From a checkpoint of a small transformer trained on Wikipedia.
Size: 15 layers, 2 heads of 32, MLP 256 tanh GELU, 1.84M parameters.
Training: a variant of Muon for these matrices, 129M tokens, 3931 steps.
Each number is 128 + 24 x the weight over its row's rms, rounded and kept within 0 to 255. Layers, rows and columns count from 0. Numbers have three digits each. The size before them is the row's rms in percent of the matrix's.

# layer 7 MLP up, 256x64, rms 0.0947, rows 0-213, columns 0-63
015:121108114101108097110102104101098099104103113094111098097113104111100105116088104101102099106107102114107101097098099111107100097108101101119108111110108106108103108100109101106112110099105103
098:176181121127104160148113108128120133180176127154172143143129148137087140160110137159156133143158118132093114148156174123126131119143125114160144095156142135158128125126118123192117111135129130
103:108109101104115122121147154143116135108157100161134132143098136167111136161139135128090093117126141105123110149098115151130125136096160139160139138162149103175106197138175127134065141117122118
089:154111138119132158121068121097131158104156125154136143125095121094131132143108117121102151130171178142128111136163148154163126101081086118161154139117123127162102098156100122105129157110127165
112:155131127131136118162101137120145100142097164184091131123143110178121178167123142174121132172113126098092119104167115163135131149146160143122145129114158123150131142089158116112139104131137151
098:066151134157116152163118095119106132169127122158123155174117126153134135159127124151125136089144126096156136147141156150117087122135103100156164131116120093174111115175104105158117126142105122
109:135156142095086153127086166117138069131128150123129160109120153127100140110124152136119089108131097113155137162137134130127129117134079167076152127085128130098094134095120155171129131124150142
085:130110121056097122124125141135143117171162127143124115120145109147103123158112098091130153143184141142147161105127140111169188136170119128151130124161115102136102121114163091144117143130130103
077:146126130149115122115099114135102126148150158139151123121180157143146138140120159107144128152143098105128140096087186153099179130166120140134142170112131154098073105156154140145132090135144110
097:153141148109164127130159105127132081107129131097162167153152117128155162168177117134126145137158156141089114161177163120130144155124118131170108110115098143132093116158124138145133119154084134
088:117124130139099189121141129137128124140132133116118132128150142139120142110118132166168166155169094160121145107132124128104169104124142141145090125140187104133087088146088142101116146100093173
091:163134106128104105148156082178150147109090138127147161126135152176120153140103147123130140146144095098137122107098134128153151150144163097173141167127142149094100109125162114139172135124110143
111:124132099164169113139104141127124109153096150134183139172131134140119185129130108171106129112162112137122127145102138094138127073117122164109148092110164129125135144082116120150107123160104106
106:087138111098124166128110125113109143159125159105112118130111147108107130153141083124085141176141136118078096102135162100120124125113116136126163058101137111164140132141091145107127093131108125
091:098106128056138133128133124135137109151148099145127097137093141116115130130140120112140178089126101154143073162144108071116135178097130112126148118145138119136138105130156096143100163101134121
094:156173113137132116127128152146185107159125119084142103132142080148180093156120106150114115130152146147117127119171150140136130123111137124122131134163146126118163130162178122108148175122084110
073:109134141113142174148152163130155137115150147161089163139114149107149153125150165174125130137133162150154148200127146100122121136138153100126114154116130117101168164125166130149126140142174131
096:133090109147114110098122113125150144157112130108125087132072098156145117098098158111153090164133124135092110095129143183130139130120163178117131122135142142120109121123142153105091103075119116
086:124137114164106142109104104140144112119124124068100139136105113138112130136141110089138142141164152150113142113147156150174150123178097107147163122110132145154094171121130167094100100128115077
106:089136154141089118115105142109107106175152131171123170144119120148104141139136153186119104142144130158137169125124133093130108101157126162127136121121120109070128143142109092174138098144157139
129:120108115156095146102123156147122135126135162140146157125123104173124148130114133164142144173141067136125180160119131145123142119102116076135136097130148103130097118130146125104100099191136159
111:158138125147150124124133123123184155091102135163119128120140160131145150109137108133096116141149173137114153094116139127112115190167197134145101128122122105177143153148159122127118110103109150
101:124141084130092107134085161136138140140156128163156141130128127162115146121129136146166086165136129126082121177106112115121132109105158121111157068113151105132139126102157146140136114165078143
108:148120147138136168122127147133180117091136152120080138130125116142176148152105125109101122122124149135155144125117133121142127158157155116106139201160103156126101114149120110125166126154187160
098:117161105144132143130108139131130142156137161093149159182112118163169105142138123118115142126118135125121198144143109144185166112123113163144161119141142150164101122115172152105144135118160114
102:102129090143159186125144109155138094101110112143124114110129157094141119159109131167123162118143139151114110161110085111153117101115147136119112125119099171142086186144137115124150112174117140
119:164154131114139104123158134141144159145111143165086177089108126108105171132162132124128118152141122135155137123139149147144146173140133159097139172083105143138157107130112108184133134137105165
077:098121130099149112116094152094140099114127104155105103177122126166142112146125106133120145094109156139086113134126159138075147143161128073132142150149138133086099111144152142120165112160157150
115:110130158087129134134126111137100150120103114138094146097093162119081092112074152133106120162134143092139102114124161086140126167109160127131150145122138115103098113139160093167143090117133146
093:159140119106113144151156135172144098109168152133116139127122117138146097163123155154146111115143155122144168151141162111141115196121110149122113110188138133173103125127185145117153134113131140
074:139120092136146145102106084094118113106138122114116125081113147127130108130121096119140144141143089155104088109107154138125113141141131103115135100112113110093097109078105047105110144091120116
104:138120088164129151154111112158150131064153103107141124150115104157155084130123126143133126075158145145138121153097149117123091207127118100129123153122132125144100123131130136139143156161115107
100:138119088119102103141119184114171157118135124127127143120154178118177117130101119139140125159139142181135146140136117184126149137148124135166104122142112143154110143153193139101105105149134135
096:140156128160138140150161156184124097163138134099117129152124112159149141140131128142115147142125168154146137142150124138129140125136139152114173155124153199163169156136148144121137166187131126
103:110113112125132115109092119119131112082133112139105160113123147131107136141137105100104166107141102091143162096116133167151191067106124154113147130112113136144064145128129099168121110126138121
103:128110140113138173091141147183183129117137127129106113149107123158102137160132116096118139074146128144135107154146144108144120113107132142126113099083109188109153134151147113159108086120133158
103:123100087156131097116162175117086123144127064153135150109108124093147149128096152188129117105123131133107155113105143083119129093132166126122136118121123100083128142146135104145119134094117132
092:147089146169184126111103152122130140143158167128143165130115108098164143135124096157163108130165141139128111139150167140124153095117151122064117093088150124132131109130111143109139147133132166
102:072167141124139107130130111116135120137131132137083125117107175135118132161136131094090120141117175135156114069139174127122115101116170123095131124103103155092107148160144109149162094145123130
102:082140105135099159117131116107152122146084128160127117084122140102163143171179143143116133189157110118112149107155140139090134137105124122125153096115121140139121076122097139126175141139117110
130:124128169085146169132169132121131110129110099141101151126120134146133145137124121164090113187144117120192131113140144110113139154148140153142134198104130162154107105134111156138123162100128121
103:083132135122135113107123132128070156193119083110105103132144150141140139149121175137120142111150114107155095136119140136121152113108110115103161120131146063135110135119133104178117131097116164
085:154148164115118136119099168131166133096087148099112152126101095102141142118151136150190128117104111114127112129202161121152112159149149131161143132112115107137121166149112096127125103147126142
117:153171132134091172127124110125157108097117146135166166127130113093154166126129094128143105123119120147155112111095141089102137086137179096130114120110143179089118156142152126163155129142126138
107:102163134140137135130097081118150136158094137081066128108140085171099125162103110159119098101155113149107131152106149140134135166147103122146112095164124123139107121114136144136108160100139113
087:130147109140139150125153180117099108173104132156163149130135122128135144150121092172150140119128134140126129122140152114163127105087140124143151077093177155164160115116140125115078173157125140
089:110135143074120141139092160117118156180135165128123150109118143173129141133135125108152139140162163117163175133122138113126114145139129127108113129125207101115096148151136122120146093150153167
111:154119114129114159125119149178112155102137136151114106144119124132170166150193114113125172118127145126116156096128139141130153169149176085137089144153144162138132155112150134113101117161106149
086:103106139130097136107147184113133148150114133195142126114137123105127081140159136120143135157115112168161129121132124133142139120130192121093106151128112128143114148171150097163148094129125174
100:138178142117146136130136179170102121183142071160102117110138118108181131139123116146125126149129141108149142117163170094160163117129137156133116137138107128138120167132175142133142126095131112
116:147141137147138109087135163127106137164143149137152147170132124161165119175125117119152129120140119110139094158090134135147133161097140153094162117162173127164120129102150140093133178143167141
098:129144132131120151039107116103116124144098114109147149153137151122149129143083101131128095089156133130124158104087132134135148097156144125098116120127117111120104101092172101091144134161106143
091:153105132118137201121087152119131149138105096143152150143119089097159113132134135114162099126126126114101093106164149118089127148162152127138139134085121114132137178098145135137122075112105120
096:141154088127145121134140128113124154129156159174124147171133167108137167148151121118114099133151125142140115186161142183108175142102130142128130159123118093176146122116130145131157168152134148
106:125153107116125090096103164086102119112102127136134150088129141135119165123151123102145114132143128148114135197132144069149140110120189152113157084100150091131119109118126141125125110124145150
080:111086130139171149150140140133129134142143169135118152114107147153156125114124117144101139133127105136122093098158142148129145170103149165099107147134152186162108131103147178127090145129161180
091:099146152124133145170098136140142113099136164171111115101128164114162149106104117093138146132176131147118120160117128107147122128081187122172122111112114110128107122154092085141105102134154152
056:141143099160114144102098157090093081131146096115107126103119139175144119089131157127155168163111125095117112150074128151134102105140104112147150111122113117132101126141120096109103105089155106
083:127130153140157117076137092134124138163122151130079130146086096142148136104169145137131080123125130165137147158149146114136129122111146111147168115163163135130169116116167088162098130123153102
102:152097100111112123094099138136166101134084144136089086156124145164112131141176158139092145119140090098160120129152100142099154097124141162104119147150111096143128104103123105135143133104165126
110:103130113162154129125147127120119107159112144174077110151115162150080176161124174134137156077150117131143106137153129137118123083099137142154163151152128136123129148096100109136106134124133163
095:123139109126119111135117121103123157146161133105121102168128153176134087135163113117127090159132108146155134158069126109156164113153100138169149108128108143143099097149147181133159149143103124
097:117134113156156140149183106163142105126130139114110179177141138123151135170118148117089114170123125139135101140141119139116148156109105145133141149117161136191162139127136118091110167096105156
093:140128131060107160134129118081103137111090150107109155125131121118128150131105098146103144179129119176168125113147109095147137153127149114126130195111132127124139147152147134182154119114125122
091:153154136138126118071102133132135086143124137084117129120122081126133119162148085189125118132131117162148134083100114103138099152165106101145129116133155095120111100137138100150081112123147143
091:150167114168171149122129120127157125137176153170147121104099147123164140155162138135138178112132070138133127130109118129111122111094107160092160100153122151138125115134088104137125134168140149
110:171137111079089154126138159156143138106131124120149147094167133133150109105158138097130086165116102121099107116144133110128179166134141105130149115090147162127153138174144091139119132156111146
113:155149126092100148136142122148128145184159124114140160121125140138156126134130114119096125151129115113171119124112118124163176105142142129182098110090130182127119144161148136149155103139066151
089:093132139103117124126139104121147152119092178136107160115143115145143124100119154124133126178152170121152171164165159132115135179171154125143119117124098142125122128142164166162095097111140152
108:144118136138182142118119142135137150137091131117116143194123107165101143151140147140118160077165143102130144101134166133123110115140099175129120146139090161143114132142126134166155159143172155
101:104142106118123119087103156150114128130098140116142115137073128139141069133166147135099129183109128174151134093128121104102096119130120131092115126122161107133131098127169164144129158141082112
096:097129133119128119156097113118144109092164100127150186126154142123138137152137092116084170118161189137148145123148128064119121132156146134133152105111142141101115153159146106098099106120129138
114:146161143106119163148160138098139132121133164119157095146110146085104166159101112115085148133139134156146136125128150076106141162141088116123159134158133174179120116128118097113097129139130158
095:123123117119167159091176116121123132134145138149068131110157156145113142157104146157092169150124118159136130125132141130091134131130139131182139174155155154136152115112162174117110168113119140
084:080134144105127138125169166133100103153091126104121117153108131148108138139106100129108155098162163123158118114148104095103148152116122139154148098160097123110155149164140146184156142114127167
105:104167109140135151145121107161113127123077118157123117127135127102157166124152119111127151149153129117181120132146103115118121127149166153101116141139110150130084113137138087173124083183094162
098:127127170156164169110146148119118137102134092094155125106065136121140152154129139129131137147147144156162122086122147088151132135112133158130082173136169150154127161123153148117102164143131134
103:112144122132121099118147113123163137094149142122155120114098146163120100166132113131188073135141158128132128138151139145078133121144090169139146080141107152103099118135154176116140147124160151
063:142160126124116148116100146154123087109133132121139153162158150094124106096102189132173161110127151141127128175141165156097121101154122115142152101128143144140117148117180116155157154160137141
084:082082101082147134149093125118131112117102140112101078123139145143088129109138120159058148130124139109129131123119126111112140133151117139126121080120151135139104140115077084147127161138109163
103:160167145140123128125157096153169131131120119088079101149077104157148130128117143152128134103152170132110111109128123105144130146125133172092151116128099132172103124133145124085118170090149102
105:151080113128099131125126136140125117139162116135145147139119086072177096151133107139183113166176113151147145132150123139105157132129143124144122122168137152098153174149175114124126127149155126
107:152112137086116174092171159147116127106118123156115133133118128157114141143139105131142166109147141107106109090152137098106154132085144141101099116118108181143091148155133106165115083134091131
117:071190144099168132148116122148055158117127181131087165163140146145135126135143124122144124134115156149119143118136126098114138110154122143151146131158115121120100168156137108145111112146129140
093:135093135127103166154099170140133143138157132133181087135120093154117101149171094132132069114179164159126102156150102111137134155125106163139141137136124160140117129147150129126108126102149138
105:076140094156130101119104162113093156175109113152100133129117197103138160095167136152104145149136128137156152123136129130093123106154122129115126098124154119132131123112100151178105137142103146
121:146133138099085176109098113112107110139101134098148154114122090105110133164130162135111110163127125092136109119196130140125147091097107117142156114098158123170141127152156099115099155109128142
109:141175160117092119143118123143099119146116125131120132143105103160120104165131135148143113179118136097157118118206124092110112126109155096151135105111151158091126121177157112125107160112110119
110:080169095123092121094113152123135122134131140140140103122150174114194136109163123091112135140104121136174122085144121132093141065131142120148136110108109114117098088148136125144142141140127148
103:083162121166137115150080114118127138113162091141086137143124091155117120172090133126121165162133118135109159162140110092109126131160083120136143077152124122133107136115113148130111139134168154
110:123175082140109163176138137153120116068120134133118123178120117142159115125131164132146102131108123132132150107111124135161151181149152121169142172160120123112099139145163114140131100156145139
108:102149108146109153086137155141126112177093096108126148155134087089150106118118141104120116137106091118143133187180126134113138148117166119143156117117134106115130133141136125153095071114095136
110:159130142128124148069170153131099089144097136164119134135143124145155121123139093100151121127152138152178141117117155130124152158113116169101147157154110144107080121122154157126150138173135168
104:115125109089161133083119138116092179099133161180117153163109160138152134118125159091136131133132121150114129144139143106168132126127153153125090158096079093146111123109146137175128101123122116
122:155175151102140130132127144099132087152121178105134129100133107140132145165111147147125122141131159138088143121154133127125135152154110127188136149106181133133102157141181130157149093113090147
116:146109124096151128119170149130118126126131149123132089158081123129131096191108150165108136143157126126139149144127117145104126127064108158182136144098131113141098164097156141094136138101126149
108:143146137131122135115103140139170126114150096105157164165114097132137146138088143143127146119147160152120153052144166161126146119142127100131127135130173139158135111129146102091142184114163108
093:134095117100118159112121159148100132136161179180118144140108158121181073172129159129147137128151118133092087116131124152160119144101101137154168126150115116138102139100098104140119137125136137
089:103100168115178133110140160118154126168129157138097149132133152139089143133102100125116150138126158168177160147122099096109102154119127116097155128107121151110094148132140120115117127188158147
099:138119144108180145100133152122171131084135111119157112114113103167140127119102114144086149149121142146164141121134128137132146114118142179130105116173181158120089123147150113129118148179169144
108:155152126132106130161132108121166109104145117120133148150087125156176165148141144147116113120171123162105105168110124131146118135152154152119108115092125145163168154166084106125069125148140121
097:154126116115087124092091136169151145149135100131130153109076130159145061151167144125140119132145142141135091101134109129138150112162127111115116122136176122084137167134143109124150151173141122
067:195122104151132147146101120104117119118108136115132154139129109166114121165097130117150178175146141139110095126169148130154118169111110136129133094152167167175125125112123146111111119161161126
114:140154128113138126094148156168144163117113151096122124141127133122130139110088147132157141151170153145131166104119153073112180103127164106106129100162131093134157116113147111115170160112169129
088:150131111135109135160098117124133124134112132130105102116081116139132091144124159084150081133162120120102162132136149129141137112131157080128151203087140128132105123095164128103178139134129100
100:115141126126107154104135195175112126155156143149140156108121185146114153124108080143125134153128114157129141113124154110113144169125134169099130152109170123141141098165126146153098124103122094
091:166126136128131145151136129158154119138175150124132147140109139103097140111104203136094146153097089116129150129146151123151160141113109177183155140150104157155134118122150127146100159107127137
125:091112132105150127104096122071068133142093107124098111144111130133166149162137114140108136104142103118139107151133133127108122081106132071101170096123134141150109103125138124158136137109081120
065:137156133103130137109120160167162135143165113136126134095140119168112109131125136137090099154094133130143193099147113144117128124097181162108142162118128165127123145182154149158157105129115135
107:142100082132124149151114132154113115131167139153153109159098180147118128134140186151137117123104149135088098145111140115164134175099097104158126147110097163134125126138132140152074132117146150
085:101117138099135138088141179123161119114140087115087119099111147132116090133115124128118132133113112104141113141150098108086172142122118161118132098099135169143132150147197142151103157155099114
100:148138131126125129114083128147127104132105155130149156145139099139150142101122090100102119148123118163098177141148149084078139140138163148142095130064158158098124115173159114129152124140128117
113:173135134114171137127134134162129145116106143163105149125142156183176117150122150163157165135174120156133130111118130134139135123115128162052113102151146136150147165142144103109136107130110126
118:143137080144121125148155129144154075118095138153111103112143108135104135146130111191119145132157093120142130179169142145097129159129122130148148136090112110176129147104161144123103098128095151
125:161142142124116171146125106114184109121140120160096139126117153163112157154126156135136152104166118100108136129160129148156156167131162129131128115151103167123132141191132122164181138108116142
087:093140100143146149135122109130105109150147146115163124153136148121136110126164136104155099153150117148146110157175179117131156121144136164142178104141102138147123118113165191104164092122123104
083:121107126095155139122081171146151103113103090132186117108120121129135159175169125162152129140099162114145072134122151121139110136142158101120146160107126145169124130136137124110139131179111125
105:136142112123109178159136123158110102114136165132136124124122121147174124135136178184121198120165138167153115118155104131129125117130105107101121155151121126098092137126122159153150130118081143
103:134130109105104132144109158130123117119149145079135143110117104107131110099071145114090089140117122153107104134124141117082125173144176085135129133118145138136109158145191128083101110117136103
080:116141081144198151137102159123152079142114132150131134137133109107094108146148122169137139093152110128148133179150085133166126146122148147146108108103094140124138119093143115111110172141135116
103:138109134119153137141158119109114179099163154172123160122106114153116139131143145115124113127136144124094137136115177109106145191147124093132189145154121083129105161115118126174145129155140142
096:107111133115124157114119131148094125144124165093081124099120119128109115155145189149143112142131163128131145139147145170116142156117107135187164147127147133139140155104195150132088099142123110
114:052131117103099119125129142122100149116133107166098118106116135129133135122121144137114132115150097105138161092118130129118157054102124133118162100125095113151119151091100105121085144082133136
081:125105139136165167131153150115136122131140079110155107160139136116158117154101091139152116184152113112149101064159115122139152147108188091120146148134131156126130149100127122124142133165146138
085:123147101129151146144146103166168129127142116143118090100139169119153141116175166175148153139129107134145153103093148145124112131121102113136169114154123134149095094076149144128121170092115156
100:122113127131144142178123159134149112102128147128158113142123125137123141141176128150144153170165128145149119151141176081122136156114146149178133141139091063158133133142107138122123094158175120
097:096139098125153118117164103149167155156093098131118149126133134129147144120145089098175137167138120111144150153155180111135143154159159095120131131114135078158123147166135154150140139148088140
111:096152108134144149141112152156146131145109115096154117116102142153164165146145113124102131141114174120097097104112144145140146135118138155120122129163138154151155088165126173104077173134107175
082:187118116115172101121109136157146121134124163104167145150112100120129104126109145078141102138126164124138152120147176106090160163145114132121119125137113159074155127109144160130111152126143090
095:151178104108136125114113184138164172143121099135111147126119097148122127124140110039117108164112085139125114107149123147167138138131128131130101103111105138150107107141137138130095113162116139
094:142116103139166113133145101123118133118157141121128103092098132070122159130108150125132095092139144134166121151114099099156107088118096146134158114105110166148105109141144078164146182131127151
071:143135132110138169187131148145091148108159159116102133124135137135099110143116104145107068114114178178138122106119133135129148140100096162140122134144104141139114137171160073124151141118105141
098:140147085160096105144136136137128128130105065104090107149084133126103148152124117142096105140105148151145108141164130111106125161127114131063148087137107164175155155107136128131134149137121130
103:140198124144146107128140145124139123133142089112113118128139118105150148145102100110146126116167140138198126148144194090121118148126143083128156163118109093178145133119121121153118122124124117
095:158116131118123145135151107182120159097133157157146129144158127173111154127118107105125152157136105153109156126151125138121168155111132156152136124098153191177092101115166089142140118125125137
099:137141099122124119080131142101103150159101146154121164139125104135096113099093149112109092132118135111108154143143174115078171142159151109126130115104154081117116122131131112134146146189089125
099:178103127104189140154121124152168083121137107091108165155123154135131123141122122170135143129135144117126142124171148137107104116141148171134112117103109156112131156173182164123113128106138112
113:096147158164137095103139137079110088142094105165138157155148160113143108150114140129161114138122156132186105111109120119144158098134145152114154120133096126097116130123142114137127137158131195
099:101122102129150165137128118155105128153100112117139126153180099146127187180115121152127147159122113114123132142158119114093129091136150085163144105119170150108118139106125133101178115146115164
115:170152134122145159133119114132131122128131128142158139113087126132141184139095123156129134151113100163156114080113141090148160096107134160149120148155123169117123135094181132121125119092161081
105:130149083117142113097124173151121138163144096073130139106110113104157083125133084131125080120151137158115108164126162084129168141143129155119133148121138108148143118127147146137099109151096097
103:156163103113122119131124122117103136122112111105108154164109115110145137111089144124143110139090150143056142139157111099129150114141162180112158158140150135090100173166141091150124111119136141
115:125148162132132122169116139130139140161107114187097148177128151173147195136149093126144157155178140139154136129128135108108119120143138126124123118093139133131149103146075126126101139150123163
098:130131141145142113107123113168113103138124100117132117150141160144099111151158143130138137139116147145075178127149109113122157167101132139154186162170110165131135148122167108118122153109167179
107:107127115158163156150094181179080126123121080178115115156131127151141126103115143150130178132152102141159111106139145104128155116108130172157106113149148131137140151124091133141140137113140151
093:155146083177105152142150145140169189107124158168144127165150168117137163116115127133129122105137171121104131157156137102118113127132135085135155099132095124158117106143139118143106169141118145
076:159118111205165134144139155145149143161135134115151132107152102144109125146130165134141115127142080122103144114134177137125143102114109173151156136088141155140149151090133128091102156109150140
100:133159123112110124134098109140157119104115156125095197125151152160180133095118090148120116136133118130168130122155114170113139124165129169142128138116148158129091108164142108114146080137143159
098:093171124123108086140148157131133137153105164133111126136128081139108163121123162167088141168122111153122169123115126129103161080135127086126105093096146152129113116105155091155112149150126121
113:124146103145134150120122085150097117143113117142095135105145181161107173153141150130135129116125142163139185131149122143149133074128139156135129134132078111168132120148164121156166106093105152
099:106149101097113145128143167157143139116099121117100102150133146109156107109120094113114109175158097099115124110117160078157183095104167086150136130144150113103125145123112120097151103107131122
086:104129109171116125118114143080134146106145123131141120142101199110143158165110079154125149105135164161084092145135146089087109122143114145132145116127132130160137128137109114126107141145074133
100:132138097167149151160101094173123146126104114187171132155106128171108131151135125112132061148109121128142147147136100118131115105135159136130168116144103160089149144104138121108105124137157133
083:168133118180116155098106143134149130130143130126112131149117151143131107143133138155138086158135085096100118118081126159157157123127138099135176152135140129127100118118114184083127127072152148
097:152130118118148156129149116180112144085129166165112095127129146156131172148118131108149158128121111103143187145128156110090171130138121171137147157144125174131108117138125139112173152157124137
078:140133112150132157131100120126103115148156111129122172138122097135169106157115171150140116144142102112139152098099167150132101088152159139116125185099108126091110174108125160091109116117105101
078:121159112135117168137148138158135123185117163151120120136146140105124112124141134123114174155107111124150147074140138117126131101108166153150084159106129170127102150179155150172124143143103099
110:130142100123100138140147131132155110186125105140121132170100145136112168141137165153138108089147120100135124155147142102185123114087159112124158165161080134126126135092127108165108158114136116
093:141155139117133144134126124146165145094122124148151167133126097146125179160157138149073106174123119117139115093105145094115114148159137106120153149121119136183149156113091087110159113120134165
144:134165116104162146101114125138133126129156147146102130120115105108125136168094149104069153136135135119152173108102107173103163105068102145100131094123114103142100109132144096139119154131161126
102:123142147160144120142109160130164126170114112167118130116124116103114122152128120117122110144132156123151103113158141145069143117071127105087134101088107140116116140086144121172096150151073114
108:148113140104155140149095155116111181121136135156177141094111176119121124201145167105128182121141137164157137148114149117147149129112143136122125134125094100144131120111143107126113125151164101
106:161111130152120132138137123142124164130165154130117142169112144147139126138134139179124147122189180089161138128142132131115106105111113127173160125154153091131151146124135158125075178111102132
098:135139098145097133122143164152134130088118097128126116130120146141177142105115126139089122130079125157134124149119151113110178123142180138131134118120142169098120120133167143120158070101114187
125:140161163155153115118111149100159102110076131164115093149095110090125138151110141147123121093145131085099134154104161136132142192081108141127155131104092111131109126135117104132111122099115129
095:113165116123151165113082131110080137133118099078093112151076116087142145127124132120150151113094146146169135137145144129132115133115118120140150119099139157110129117139174169100101103176112122
101:145125105138094141112113107111153130111166154113177113129085126173096106171096125145102113120160177133111139102141132134108073128091097131108128103123095147145132109147136140110116167133148091
097:152126103138144153151122163180127137136089136115128105142121089169149143140128131134122096115135131129125170138185132158153143157167109113143118073120126100108133115128159143171152151132187132
104:094107118138126177135115135087147132070132152153139141135130103136095103128115133149069120135138091145156093161128158158168141171121149117128141130128141184172115125097120141139110112120129114
095:158142101113142142141134159166135155152142155070176150098137110100113130112114164104133155122153106135106157129136133106143167106109106129174126107097140150087107114143130119159138157163095101
104:114136139101123155168122140116161073152161129130117132159122158138165163157125168143104133111144122129180145141124111146151141163174114130131126177138103116168116124132124113167124118099180114
103:082165107152102102137154115156122109135106112130140113120094168158117160143144161152137107119112143169109140117102147146092168106099096120118087130102111149146124077118166115087109133121140149
081:069101137111145147123133168111101151146136108129117087143106131155137119138129128132124195109130125133151121105096132104133134137087103124132178115117129142180155185126176137142124152158129114
102:129146137136164144098113140112119116133161141143148163191094151124136149157079141157161119120128130129126092139119120119116132105098155149084155161149156111151175144079122111096147130131153155
112:105186112140146120186122134153125143163135124132108113130117143162120180150129151124107167124151115164133160160135109158132126103119116180088143129131165101145142114080131116133105136158104147
087:121100122153134158125145122134119124165107164121156101136087112150108112131112096099152166151105084158126121110114118097125159130070156121123144148147173157125145166144181110118117141169140132
127:121137188112127128113146152116140123136075158127122143110126070193150144163124137120137139142163125136164166139126112102116169155107139148131115114149092107097114087124151126125143144126169111
103:154108129108112113136144137120142126109105167114154129146115118136109154118165126159148096170159116099101129105067154104071146131102136089160153149132161108120108141103173148118132147126171131
089:136134146112111153146132125165093098087126148125145154182151151152171162131103127158120137142133103141136140128119154090155103105101179124120140140155129117179119087149105084146102142110132152
098:114155096144115137099145115081133100071127107119116096096097158080158094149085131134143132082116109136147111129116157101144168120112129098114150087154108151125132155110152110133146148125140150
098:161171132138159146120110109093089118136098153118088139151123159145137110140140135154146119101146113107139134180114102127165145128114156102179166124100123110131108099145145163134159160134080110
105:150136127084131122153147148151131148107110149145149129142097176114105135134113129152151149143174095137147153143081134137137113088089157159158125160113081157086119127125109156113125159124149172
099:145094110152103158187124179147155151116131195140165132152134103128165130156143105126118153151139143117114136118156120138107144113139161104136140109117145161163119161084163132109110110146112134
084:139149147143115151135155116165149152174157158148151131148115120184133136134138146147145108124125136129150150157150129144142150158082145165127147161165132162124153111141171121154135145189172124
092:151121147155093142131145179143153122088138162150143146101060099151151116160154121134161108125174128136124133129096100134088095149123131116077156108095155124120133128144098145118119142144132144
122:106159139130130126109123134126133114132099102127135106137123146128130161120127163097087160124160097124127097151166158109127120116102193048134114090102106119093127148160123151132102151101111137
090:130175141139136155139124072147165094150162121119100147144121155108117122175125136131143123114149167166133113149117179122119083141141090116104124124118119162160152149176112139162119137154115149
102:155149141158138134103151161123130125127159142132153101149102143119200098145137109120194113103128125181187117130096120103133131125109109125128120161166146124120110135171148125141139147150120144
084:164109135139125170139169138130138121124119122167109120151174124127108141145092164133126085153130119150098117120095139153082162122093145155137122172155162120145094104124134090129146136088126174
106:156124102116190159134129116166127123123133152142124118124162134131130164137113177122095113131112115093118123108132118157145151122142133084155152139100138173074125179155156094149091123140113146
107:129132103140092134126077085085156110086100119156119118119119175139119160134110135147135086139133120125142120097145130133132139119122077136156171167077133135138129074133117103095147132105120136
109:144169112116165114129141124105129122174098091119105120145103123114145152134104104154129066123158151128162155141128178131169140175174125144107167162139117104125170120135120126138137128122133156
105:134151119113139120107115177122172164152162147156168136108138156160123160142131141114139099133142123109163135115108109162148160109147149173140142091148171152113115096151128124129175134138119180
124:122133115103142094129103096132152123146107101151113147128090121162119184146119147142143091104166120115138096162109136136178104081113108158144157127104093116148125136116116101170096109122136087
104:112148118133127158104150101103137133152133106126126102139076169132103140119139111161131077141146100142132136129119080133161150085125139184126180147119121110132122087119104124098095171107153127
093:106152130142142133143106111136091157103112137135150108123114168128100131140077173136162133151135094160137097105105176166143134136080093104125173161144132105110141164154107121149110126112146141
093:133134121147149121165109147176146113133116123132117108090129128128159086122077139135116155094130095133153129137091162069136130078152142127143161106135122139151101131145110105126152196144129128
109:148133142088135154156090118157129069101140128092134151124118159125125146127127157170114138162151136176126140143117099105125165143141093145119103094157140154120139153137134110129074099106169144
112:090131121159099123088158111133167174164096130140119121146126149140138152103123152128105150162146137161147142112164145141080107119174127124088173133160132123145120096131101120138109164119125169
084:129121112180149122118090128165110097144159124128119115137079101154142131166158112159133106073111111142163141155144101129124151104149091097125138137174119117149129148165144126128122172137149163
110:127170122135112123131076125116149142121132128123119126167116097111188125132128127149159096141147169129131150182119099069140132135166139082121130147122177119128127142102149116112133103141076124
131:126122124176115116146095145139145135138129122143111144103094103128148152179146096116133145133165132153125117142110119106109146132130114142138144101068117144140140151095132165034119113117113094
103:153132116153151173106124148175146159059129120140079165118116143129081090142152136102112098125142113083167108086135124145159131148113164151114120140117124127143149135110147128114133139131108146
091:151147107121156169130118130144181137162114133111072125148158138137129107088127176119121099150119091132155169133103124134134136153138130131166166123147153129161121095125155094171143114157095117
096:141137124132131150100116136145108139078128128129095156170098133131136100140209163129153120109086095134145131126118128110104131088111115154117090114086120117131095127097171148147121134141104095
095:134125097068083145132139127133113089123147149135144152148149147151144080125089095131134149152092133160151124096118133108108121141130121104140121158108139184107088177172152152141128132125116142
114:112116168135155144109141152091153142139146135116107137111114139174140175153075143140115139134147116154128119149149150113121148159094097163120126143161119147148133069146149138104125137095191139
066:097132098096116155109119132089143155148095145121073117137114141125150144132119123138136123172113162107121114168124127110116114155106131118150101102097134126093150144106153052100109116081100117
093:139141153084139142134107155158124114117148146114080104122138122133117130127079137156124176076151133119181116099145099113112136134125136156139151133170095151085109155154151104150131159119098106
103:127128125128124132129100131163155119154163111141140139130126094171166128143106115114143122119146115134109095111088165140164123099137095103121186105126145136194128130069150128084105136158140132
094:149131095103134162104168157140104137148125136108180096153104133133163108130157119144156129084142115128152107127091124159167144158114146150122143116123147146138152139100147126096099170178168124
086:157140136157147140139124156129132088139130154101104158179137156107148090122095138166163145116116114184112166155106142141120146140122146141140179168132143125114183145105156122137122122165136122
095:094151139151158138102136159093120141163140117145160106125124136179139107136109185148178135119172136150160112121136079120141152104133122141133113131183105102127105136149170132117096135127153141
095:115149099150155095111107099143140144141143121155146139087089147162112169140140150126119098137127173122134104135159137140119122148143182103132180158119143102122137087129118084148144090159096140